config.yaml
attn_scale: 0.177
bias: "all"
tie_embeddings: true
init_std_up: 0.0518
optimizer: "muon"
beta1: 0.93
lr_head: 0.0159
warmup_steps: 0
seq_len: 1024
train_tokens: 264800000
steps: 8082
Each number is 128 + 32 x the weight over its row's rms, rounded and kept within 0 to 255. Layers, rows and columns count from 0. Numbers have three digits each. The size before them is the row's rms in percent of the matrix's.

# gate: layer 5 MLP gate, 768x96, rms 0.227, rows 51-60, columns 0-95
# up: layer 5 MLP up, 768x96, rms 0.226, rows 51-59, columns 0-95
# down: layer 5 MLP down (transposed), 768x96, rms 0.145, rows 51-59, columns 0-95
gate51 058:136181129118141138106103118164111121132143052070082180163092087113152138140136121095090109128134115107107127052157117139144109131129111152145109185170133127164153121097202106087102152168176092106077106099132156218134173130176148089107100134136079152164160147150162113102184107096109101075
up51 060:124084178151114133129131140015109109026128189178166123122131100149144175148078118109103186127154160102152110158104147155081109138108119130166160096098082093149156172123127068115142148082129151092177119128185095173139153149114118148124129165122125177147180110116093133135088160145123123125
down51 056:201148137118089081103110161134144129157139102145143172137125107111099070097119148196071110164147122114110123084115100100184142203157163179107178130141164109125141184146159167152122161107101065176101136141143141188144132112152150131139198115150089080123152100107107060132116121119113070090
gate52 122:143070136165131101112111190132131156094062164101090105113130106164148164176130118159081094146168137134124145113197092183184098103101127108109089154093136115147190131110159097161099061101052105111137124095136105112142109153177100191164094088137071137139131178102133084148149145116103143143
up52 116:123085165178213162101139101159115151134075115167154153168115104120084150082119107108137115119099128144156099116159145130180112155077186052129117124137143164194128123098156167136089110170073137173124153122094139108095098111095079108095064153152130125173160123108202117119096182129118155118
down52 125:115073195192148160113131139166107144113094131192145099165142063106130165106121140106131117176093141088123096150170083102126104112097146120108156188127133134188187172095144167106134124140048141137138060121119133103109121108052104144152045074161087134110136123118155120134147150094118121129
gate53 113:095126151086119116086145168074072145129167126124128142102124086190134114159091078145141115077086111146144076158154071159190090096158122195085125155134146119164097111080106153160157075094157090124112128152118149162163133096085133075126105179140068101109068168108088108126161121138130083116
up53 112:150163159126102117152090160202083127140144148073101113166106110125173081112189130084076092123140154110160143131104159135095174088108143125151207126103080167154111169148116125120134072160080173081102110117183121117105133171137149135138167107143156147127148101060139130112076151177197125163
down53 118:165160160129164114155114178149064175126132147129189159137114128121128117089133098084121122071110068106145124101134163144118174110157080083155168174076148150149124090126090166134097099096082169070103119105102110107116105107088228132137112186160187152133123130097129132103151108164173081119
gate54 122:112146082172141117136106129084168168090201160182127154139218120154166083140103099081092170146124194135130110095144120138169063116071153121096128040105105122139144137116121102141076123086093145113128147142154103154112099139168075154085123104115097132138095114129162195110143129160170134113
up54 104:144169082151181172091085146140110144130132114122149160053126141131170138163126123130114048115115061079121091125113062115154092197128135124068184070102115157120161073103121094060108130145151144130150102137159110125131074129150061100105144110130103096155163142131148129155125183106090124092
down54 110:141150141079058124120156114133118121156073086043108110157102156168127160149142130093118133146133114121167118102100106096107181119163115111111113150176100137083113086152137175126032166168140074148092086169107216092192139141143175129126131123121132153108133078155087107175121156155127120115
gate55 086:147170146148150111121128094082127090129196089142145142112163103140152137149066115179165164127102086173079176139151109163125103167099112127131119147157150137124153121140192187149114071078098123140122147115127034064144121177132048143097142113148128158139131138168125096165154122135090119049
up55 102:099098097076143116165170114159059138138098139099113103176105136079154111158129105112068161081096165077150114162131106086121139113171145150099188113139075127080118148127146132108142129137165176095080123139136185162128170111130144117100146172199122090163071096155140170141158156074153116198
down55 089:180149133110106175117157142058117139127104116143148139159123105089174174141087078146151095133141112168102146095138066155162123169091167136099143127108115112096149168107153138137174120141096037162168116158070141103118174195170147109132185117168109134130143101187091129170101117056139134083
gate56 138:165145125140116137143147083136133139098085198092126173109080121077113126099164151149195172096142080120148174119060129135172159121097122168114132159109112123079194110153106148110155096206106117132150123154106134204147114128086152082135135106192152141137123162090087140177077185124109153117
up56 099:196159101071139169125148111140123143163098163116144126109120175072121043146135115192142107063182116112114161142100079079120134127146109155128182158134119119105136100197076115076179149127123081113205127091148124132127085124090163080077141127127139162154158151128092144118108116160117176128
down56 118:098147149146122154126071186120138127152131081190158126101148146156150128126085172133047063155166123113069042109178161127118123120168141118133113094171127125174120181102114084129105159066147094098099095117135119087081105114130095179108124154116134117114125085118171110057175108117115122167
gate57 085:126138059136147125098160091194116090128190108180092124127120156109184054188092059107142137112086168138098109076087123133140127179102126117119174149136168134144118130121099118104160131071134094153171100124114122084155101132229081115120127130098161122152118121143135149121182119106068150131
up57 086:140078171131149116137155185107146240100132138104148129130149169132202122099134171135092120190127146154182103094148102137078156148198150127106128123167114125115116117128132074155164119113155119128121172068203149125203138109105098095143144130160112176106116162129173119129085126097164163136
down57 090:093108123136109133143105193141073212169120079081079147156161197136091147104142169120149129147171150144101117162100101126110156173149091174101117137150112138060177112099186091154141129175116069140120141134170115139129111089118150121194118073107101171146157141069163112140136111102147157167
gate58 122:110117128102110184121158133165099190150154126086161125121102128090117010144137093088104116137102199142136127094178128104150143159136154120078111140139110118176124118104150095142169140119174129063096127153152136093136130060130148068108125170111179148175064081147159112103187158120136115137
up58 109:111134099143122141143122135055151128130100148184116062169109129133147092144162082153080101134134157110148151136219095169117110097173117113151173144100111163158119185124139116093184187124180126140115064036089158100118102093099111075138171139152086149147096118118156106127164166105124143110
down58 108:132172122073100112148120062113092133126153123138170089143141123094078167100160112156116192098131138144111122036107132053177152131103125112149079155132148124091119086136183157157126124158128150114128188243140108144149151132160154100123133128119154195084142130133142107107180090123115102158
gate59 128:111152120126138104098212145041117184106150168166088157136070141096101094098129167122112152171197115092166159137165155113183129125111117116169137106125205168062136172069076108132155101085161096124116088120160145127112118110131109107162115103179107114189118096158138131139124123103125142133
up59 115:195174093109077121056161114119083155146149134077110102154154165107151109153148123127093114106125155083090130132130126054133096151137159133148084157147121130161124103104088145119148142155155128135115081136103082027093126157151129152160149159182213108137141119166121087215146127122109145153
down59 134:179221132127090132119176088081094088152157146137074125125120138045133080155142101097097142141169122114154127141167176095127142114122114130142135129102211138124103105098088171066127098124152098112133081091178121138118112167117105149126121117161151125118119114109063159125130145150073224100
gate60 049:147114150125126174149099161168117122148150104155159163135135180149102116107144092175158074128180086157094178130120192144200102164116119042097112111059185111170095094149104130194146095126158119115155168077141150089162107102139143132150114119086179121146168128110105092164144174140094128100